From a checkpoint of a small transformer trained on Wikipedia: MLP 704 SwiGLU.
Each number is 128 + 24 x the weight over its row's rms, rounded and kept within 0 to 255. Layers, rows and columns count from 0. Numbers have three digits each. The size before them is the row's rms in percent of the matrix's.

# layer 13 attention output, 256x256, rms 0.0591, rows 163-188, columns 0-255
111:154120161148105146162105130105176126120135106148128128138135148163171140136103108140118140096113119132125121143142130152170146165114150100104139117116116119123108137133123116140076100150129121163120135203137153184119133114160119145116087117141139087129139115158156113097108180135140180126107104102117117167113134147143133117099099139098129136098087137079114133131126136133120133103152089156155153148132154090115147157109092134122172124145177126153141136123155103121139148155156130123143111109143158119155212112124130131099107137175160087086112104102109139122173122101131142155149137157183135135151119173085146161153143122103148134125110098115119142134115112162124115096155107140127136155135135170109161139125090110109132071133099123168110128152139119161144106123173188
088:138145145115126145105104107114105102105174131150106138125136107132116134077145117092110109117119133181124102121144116148119128106162127102075138136157140129118142121124147099170105146156129124083111152131123106122130107138137100092107108130121162193116109114074161140150101140123106148112155145111145156144102112141096112141156086096122123152170190072195121125117083079164159126101138144137160130117158125114112108162081117163112082091123081116162143171166099144124116146080124146186153129156113165105140103108124131121111096131133130116161150134105143163116141135141180136114110155165135123158110121144128142116125148136150120150127122120079108165120113119138120122155109165200103106126137118130101117163149139139132121123146176146117130087140139133115122141148125132
095:121107148135140132105120147135131114146151113108134149111118149156135138149132109088179124115114107090100140126121144098130120133096123173155077148143065180151157134104110130120139129111124153141130138181161139109086145114139149159148141114105131109127146131165108143137125102162124105160106091101128140146127147150138102122089140123108153121093130193145130130192131185144140135093111120097083148169140135137107096122163166157174143109146110148161115195110157128141118153121117139149109068155150140143147165148132103113154142091136131121110122168135117097106132122136107150110153124146133169101120160166150165104105154135097125114126175163112096094076133093115170156139140082091094124144133102113104149121115143137121120137105124106145125101145118188105127134135123140
111:132136132137112170162136135153119125134094116095116080165137090113109111096134134109154125112125142058195132083143106153126096097138112136129143114086138151128138135154150152110151142123104139158198128101122138153085122193134126094136108110086139136136119129138051122151106109161152142187128083164132112160108149117080127123137126161154153085139152107155152109136125106121161137108150146177132108120129141113130143132140121144124096113106093096100154117069114152104100135137132159143092186132141157081117124110127145133174129108131106147117133124160134147147106119138112122158170157164114099133155111122153125081155126165160111101136128130113160095139118119112128148125129092083122112086124120147125088116142141119162131144131145157121155151136118106105120139137117108
094:122086156105134151134131128172131119150117111119130104140126150119136084089145116104154131124145147108110133157147137103158114082158105130074078150095085084108121106154108113154153158091142145143080120136133181151189154126140086149127126176116138149108132128167142131135129150123125106132143087125166171127114093092134110115102134097109135084102137146103140167137093148173095117166127068106140134150119179139123139134104117111109132147131144087170103161150170127134145103146120106130111140132172136132119156130109130100100155117113120080118116097120151119111119153098091137160155093135116160146110182180181126119129127133161130105138126148119090127117119095147149164126124080147118146130121098124106142119125128160129137157114113122139119134103104116148140120122107057
104:102092129131160112073151074134124100087113090132147128127170141173143105130154116065097145118140159151112101155130139109100139130129131132143114138109153131117083122104136126159156118095145167125147114141142123137162055158107128119127155110123171126134108144136094080115123074102117102099160140143132146141120124133134126130114143100119137119147133140117130140152161104169163145191157142121111152162104135144087146130138119130106132162168127155119159140121130125103136078125094112151112115119140125104136117125147140153169156127173128129137130097135106118143117140129103178150067134154164145146140133090140122091113116091147153127143126182185118128126129120086076159135107153125125104071149145117120166095100177123114181136122149133138094118120108109129144160111115144
091:181090138153168076122125140103148107118123122101159141147142104142195084095145141116175131087115119154102115112168129113128114120128110151114098139093132133114142134129126084128117124121169123143141143189133119123131128099153157100119069098123099146136155141178126083150149090118166093114157125137124122157129122093067157108107111166107142110133156141141167147098094134108122124188153163150118172177131161134144162115111098126120118139100110115115121182076077159168136155141089140120150089115120088121126121107114118145133128129119088145115120155126130131088145130099124155153084123135126140123126119150107111095108142109132098104147149168140177125119132147120129109119082128095110128107162152097150125137110171151120138136104119150138122152116110100144121133111141138
098:109157131110137114099161136125161137109139112106117084120103155134101162113154115128111113157153154142102098147092122105119113072135126100144115105157133134122138161114175110167124145100125151128147085165163112107154124127140107117151110085118149103134141138120140152178147146159106134140192114139113106151079144113102131103133096148124121092076142103122147107126115153085134128106155159173128157171119165126107123143125119142115117142145101130147119122155143146146160110161139110160117124133124065093132160106099141138126125142110122137126107126173161131122134096122126132151139176136143172121096138164116179151120148083124102089109098163136069100096208102161174089110163127127137118105135091132100167140097128099149135117139134139118122152105146082143120145117131131
101:099121118091102136133123121112162122112090132140151166098120146133134132111156107103103125166125109100101126167115133111107167114112125150177098175186141149142161146125143133145161121058137155115150099157119128161144113121134083113067126140142177178140135126136147094138116141153155150093112138109080173153114148140142098128157145104151164119136130140095097127123129101109141124135150119145116126148090098149145089137107118093115162129157156136159079117179120112078163118168131114109147160073114181135136113119140136148126096166147146134121106124136090133117091061137096139183153110123140096135152123136131158137137072162103154155136144125140155148157106097120137110128147134136143140175124113148109132122139118137140128188136110114116140143112145125111121132137105137
094:095124093102099092181163145146142168163093105112094120130084138116154171152133092122125092099069145111142101125092166135140072093107128145150104120142131165120110113104122153090135138126171124101141130099108129104128162125123135160111090121159121135112127136139160160116113127102099109097135131115118123125160133172118178102123138116068072146143157146149198123097122103105153146117113114147071120110151135137194095124128166131140151129097163127122124150108139138121127121104121096101136138119108123166152161145150122160127125109130105116110159126172135118158106085160147121131141160134125132136147114126132132166144122138124142141122074143132138156124157102109126108122103172158138119142080154142122081153125152138170112133162113119124147105114115145080147137124170143
093:174118164101103124152140154118156091152137089151139117101112133119133122111111182123098136122090124128103123140124125104118092114110148105155099140152134091161094134127096133149109113081105099166134117111111089128112147130099144147155136096089081064159109111134118149149145156108148141104102136169090151125141104103140168078131084162134123146130063129137115126090166138120095128092093139135148124151081112126161109104144110136165118152071151070107134149117105151156137096134126128115066140160122085141150146107146106153147158161123153076108101108120139105116158152111103131121159144137109110138151131146122133084127161113175108136116102152087111120119119144122099100134121138106127111147118109095123084123127107089127128132117125105119119136140137094131093120091106096
093:079130094128142153126140080100112166141132116146130167130119137095123110146126100188130113185136125102114136089142131099089126088123119131159144100128138145150160161139117113127159108160087141146142151127133105159130108128109087130137110135118097181114132074081150156140114144136151156150164125124172117093128127124134143127116096179108115136169110114166123128124140112165115130142144094138125131146155120128132107088101120126105115139135152173147130117096139109117122162132143133105188078125122128098106122151116075159106139106138097158117147146109118130117145122155170114164108135159138118099147108114082080129142131151129087107116059131148142126161151127113103103132093190113142147138119161093122133121109101128102122132135123148116208181114118094121136123111105145
091:182095160122106141107150131157153126103114125140155141157113138105109113105160180124138091148124121175114132143104110087121100155091135145112131161150118155110136132098125129097146104116137127157093159091090121099130128148140091084108117149142103146136141146093121097155155130139123147113122125091151179088127094099094138117056107113177154129082150129146098114110096164136123155121102118132127110126130135126116109141147108130070118126113122119103113091145147129185096113101155135158135095190134117133110107087108121129153156111162144137208106134072079131099116188112120187121152116134113094130138135147118144128122113115123140136152135156101135140115105169128124126181101123153116122149122098104147126126096140108115153141134103138152137098102100149137147132145118123
097:178135192145131098134155173122139103088137141111071111069110142154149132081102131126124142093100125116129119162115137115113135117156215095123133148153123130130124142113173137168090124108129090153096097185139164181155095114111118151099149100096162124124140128135154103138124197149113114102107069129163132160129107121113169125123112134147146158121144165157115123107138108088127137112098140110163114096125102146110137114111130121165096071150113117129158130151089140115141123148110120108113129130147147128130136131147117139095123160153159149099133142107108129111142073149129159152136103161140114105173103132145175115109115162115118133101134150164133116143131117137107113111085100119114161100121108113121151149141129120145145165167142143142122127126110142100080119127132113
092:139106103122167146133105119131128115142088115123122155146113098104135121139126132134100105143120136126126136108129114132125156136088128139122125140120126143106100137078121144161139146160111123146105119103153134095151096120111117124104116057105129173109108128100125119123158129121108164156130106120129123193111099107162120116180135129117173141147092097174117120126081095179144155121123199151151155143141119127104137126087119172119113133155125090107127133140100165117113147119128165121122125151079156106150107187142106156153131114161113133106108160146097140088069156186131128143217137149080162113126150124142155125151128152091148115148195140110104116085143136121123130179116109148077134118136135133128133134127143115159128148096117107114135127108105153142151152136145116
103:117111113169169150113146102117136147130133144107164103095141106093105138126165114133139123151151152122172162152155098132171118125133135123108131094113140125133111100154106108156127157151083179114117142137116095079160119090149130165137153116147135097120115091139170135147134086103098136132106173180105169109121122153086104133133101080108071099102130149107092137119113168115122150144176128113145161132156117084090121120134137126146129134133137130128106126155150145131090122166174117084161137115134110137118194109130136156106149103151102129161145149098137095116175123163130082139081103125157151147115143124105142141166141118122132115119081104110123160164148102108168099128135127126155130150129122101157141162134159159131103104108162150154120113130110092151119146146104163
172:178093099139163156149118103151126181172145119117104099136157105167133109115126095167156114138110092129108135114113147128122146120115090124135189132116099146093114140122126105126125120155117143141112099134145144125118130157093173157140089137090110088141147116118125097144133144132137156132131146124100112165132128150176120130130086125157139124094134081112180102120116113109173123127142132112092113135147105117148157138142169150103105126121117156145145098122100151121164149119121095078168088135122122112109141136119101120095126130137134124127128122155088123116118093150142130123145124102162136147129135105160085200143105109139105076093141126107145128088103113126140125151151118129131053129116155149148157108126107081104180128133094160085091162172160108148091132131130181
113:100096117142142129118137128096097116152105122136121134140158151111127125132125174136122077113105102153141144134110099111130122090113127136069112146149140175156143156130120135151158108136109134063148159179154105126132137135110132146103111111113140103118149129158090144119123141125132132094113146134080155141099103134096094150156112093111134127166168149089184146155126132120157108148204082094156191174127121127144136125093160141141126131131141118135106120141137152090157135153099109089196132085120086100090140067125140156092123063112106125114144123124112124119148129125116157150135138120099136138108164107155106118125120141114160129125145141105162104109106160102115132121093127172135123144115128146137127108159141139128140141140165162107125153160153190109123148157128132
097:094128132146142141124123113115094164128128151114168139098098160128091096173144103152160119140148103154151142161130151132142143126136128124141145128140093147124175103124121129156159114170094108134128136121084098161143129120061149163171124112139098166093123172124137168099108145144161127143141152114147158094151118129160161086166138123113125129118130160185096116121156116120137170124129066115082128128097154106102129128165091157119117152114149097160110127108147129146084153164120123132213125133174164120152110142109130187095171145139148102131108155123120148142168133144113171159120145140116127121136128130095144132126135132099112128117056103141130126171151109128154124133132145135152132172096161137113121127156113138114123101125110115114159111150158143107141125150099125
089:130129117133124072135128095134114119143133153151160159105134157089112128138136118073113141131144137142131120141065144137120121169152080147167172135146136082121143136118114121127122137144146157137190107091132095150121095190097187112129102145170153128139179169132122129126129095141132136109088156123129125100112140144164136084088202137157171114095135133064107113112159134157149114146114156153123147168115094135112159112134126152092165179115125123103138126130160121124100134155075139144125130123122115161146151079139138126159161163133123096103099085137092100144134161115129158112141144132135130109148117094152115154107123128115149143132150148118106119136176119112105132165125099145138116109091135139119148149145099145134168098102114089144139121155139149122146122135096134
115:096110093137108108164093126098154144130093117104167104120147164097131104153127179128132119107077140143106121121122108123132091129056101118117129103145140128157134183105124138091109135126136131143122123191169114116122152136159173131124143161179100111157089104139126125119137152105161112105140126165124136142087123127131160156129166150146093147196115130087180167113069109154092092136152113157078175142097126114134121150161140144130127133135131142103106138098152091185135144135124099148122150124139131125080084137149138096140163144106149145140127090174152145154134149100149105145133087142153152121113126157129118144132100102128128122132138146107141130108110136182116136113124087130142138157142090140127126144098124113128121137162153138120110171131131131110134099093158143
099:153158120114089153124107152139191135161142115114150127104127142162120101092125163107087171101136127143064142179119138124065151101103114131191101151200155118159134193098137125130110130130107091147141111163091133134126141078142097126125121151104145089166132117098139107176120111099142140119142159147147125106116191147097105106153112140116083119142105161115136110067073113137169125126100158142136101099117122139137114060149134142123119138105107130128151108106106114147156095152146140128103137155179127144143137148117097140121149159109161141111138124139124074103136147173139108110122136134138136125114146157101154154149137117132132123110104111133132130118124133114104139059132141135105130145133117168110143135125120104123130107174125118149132141116123106148126125118137115
107:150125150134109183148113108119124124138132122117151132127162195121145097138116110154110105158151092081053155079108116109146127123110109125153116097133126162110135147128108136114107165143113154190134151136113179172117135152088098152150113065096139091126135107139099137147102142095165123185151136136156101157124180106114119162102157180115162153181145118123116105112128132157158147150118103136103137096133151126130153103096129167152120144138141125171106111134144162092138135102145131117153091108071102111101155115140119107105155111119158162148128094125117112137107137159137124169203138161137123130131121114138122106161128176093120108144141125127143121106082123117086127137141100144114153085131130145143122122139119121134137118134137112153095147140127125142117122114125094
095:104153073145135129126122118136205105130087167082128083129111128113103129124120148124102149102120142146071121134102109137110122113093162119094107105152151125107157110136127135083088146145141127090171142189136115136141150115147146142099128122101112091154165093110141132109142180112148114139154145099102150117114113121110157117152139101154124143181122126126149155126119131102121139146134080153173147111136127130137159140115127134166127102094141130164143093145166121121074114104141124156146148137126137139128148106087165190139116124156103172149118149074103151086084167161144134147138130154135137129104120102200161122129146162117128104112154136092147134110083126139111142155124095146103116122133112133123147138153115103138093106133161151119082112161135151098132139137102121
094:114138101122134166129140125195165132118149112190112096161125117128152139096168131088135141076146096117165102098118169133136122093135127165110101129106110133137126123084117146108120139124131163168101144106120173112140123167150153114152097173086085168137101157177100131121144099135137113166065071117099112117140160160102130111099154143100158095091145113113146097081131134091144142082145148149147125134148129133078150196137132197107144129139153157138154155128138136149076126130107145094129109123104112118110128119118136147153115115143131086130137151133101113161080102167135142160116138135117143151130111145164150109140130116122095106149157115118132112121145125118110135148129113134119116105135119147131123078109135139139106115118136140148112109113096123123147163108102162
103:122144095124122125172154101115130159137100121158113120140140133109102113153124072156165133129112128133148087106123117150171086158100153166095175121077112138094146091140151173112122139163120138076127104100091120132138154128153171143103124149105129120146160112090132157134091153102134164133115140152079113122102141141108136137120140140157104152148141151189138111129144116095148118106120150076129161144130153140098105121125168105150119082080156123156115158155161164062129071154180131119118097105093102104157136099087153117111093156108138125109146127115151118127111094149120127096135141132099132111154158096110153109128138137145108126108127120116102105126132090110113120161123133152106119114127141132121109156098129172138190122098104122128128079131130133149120147160153129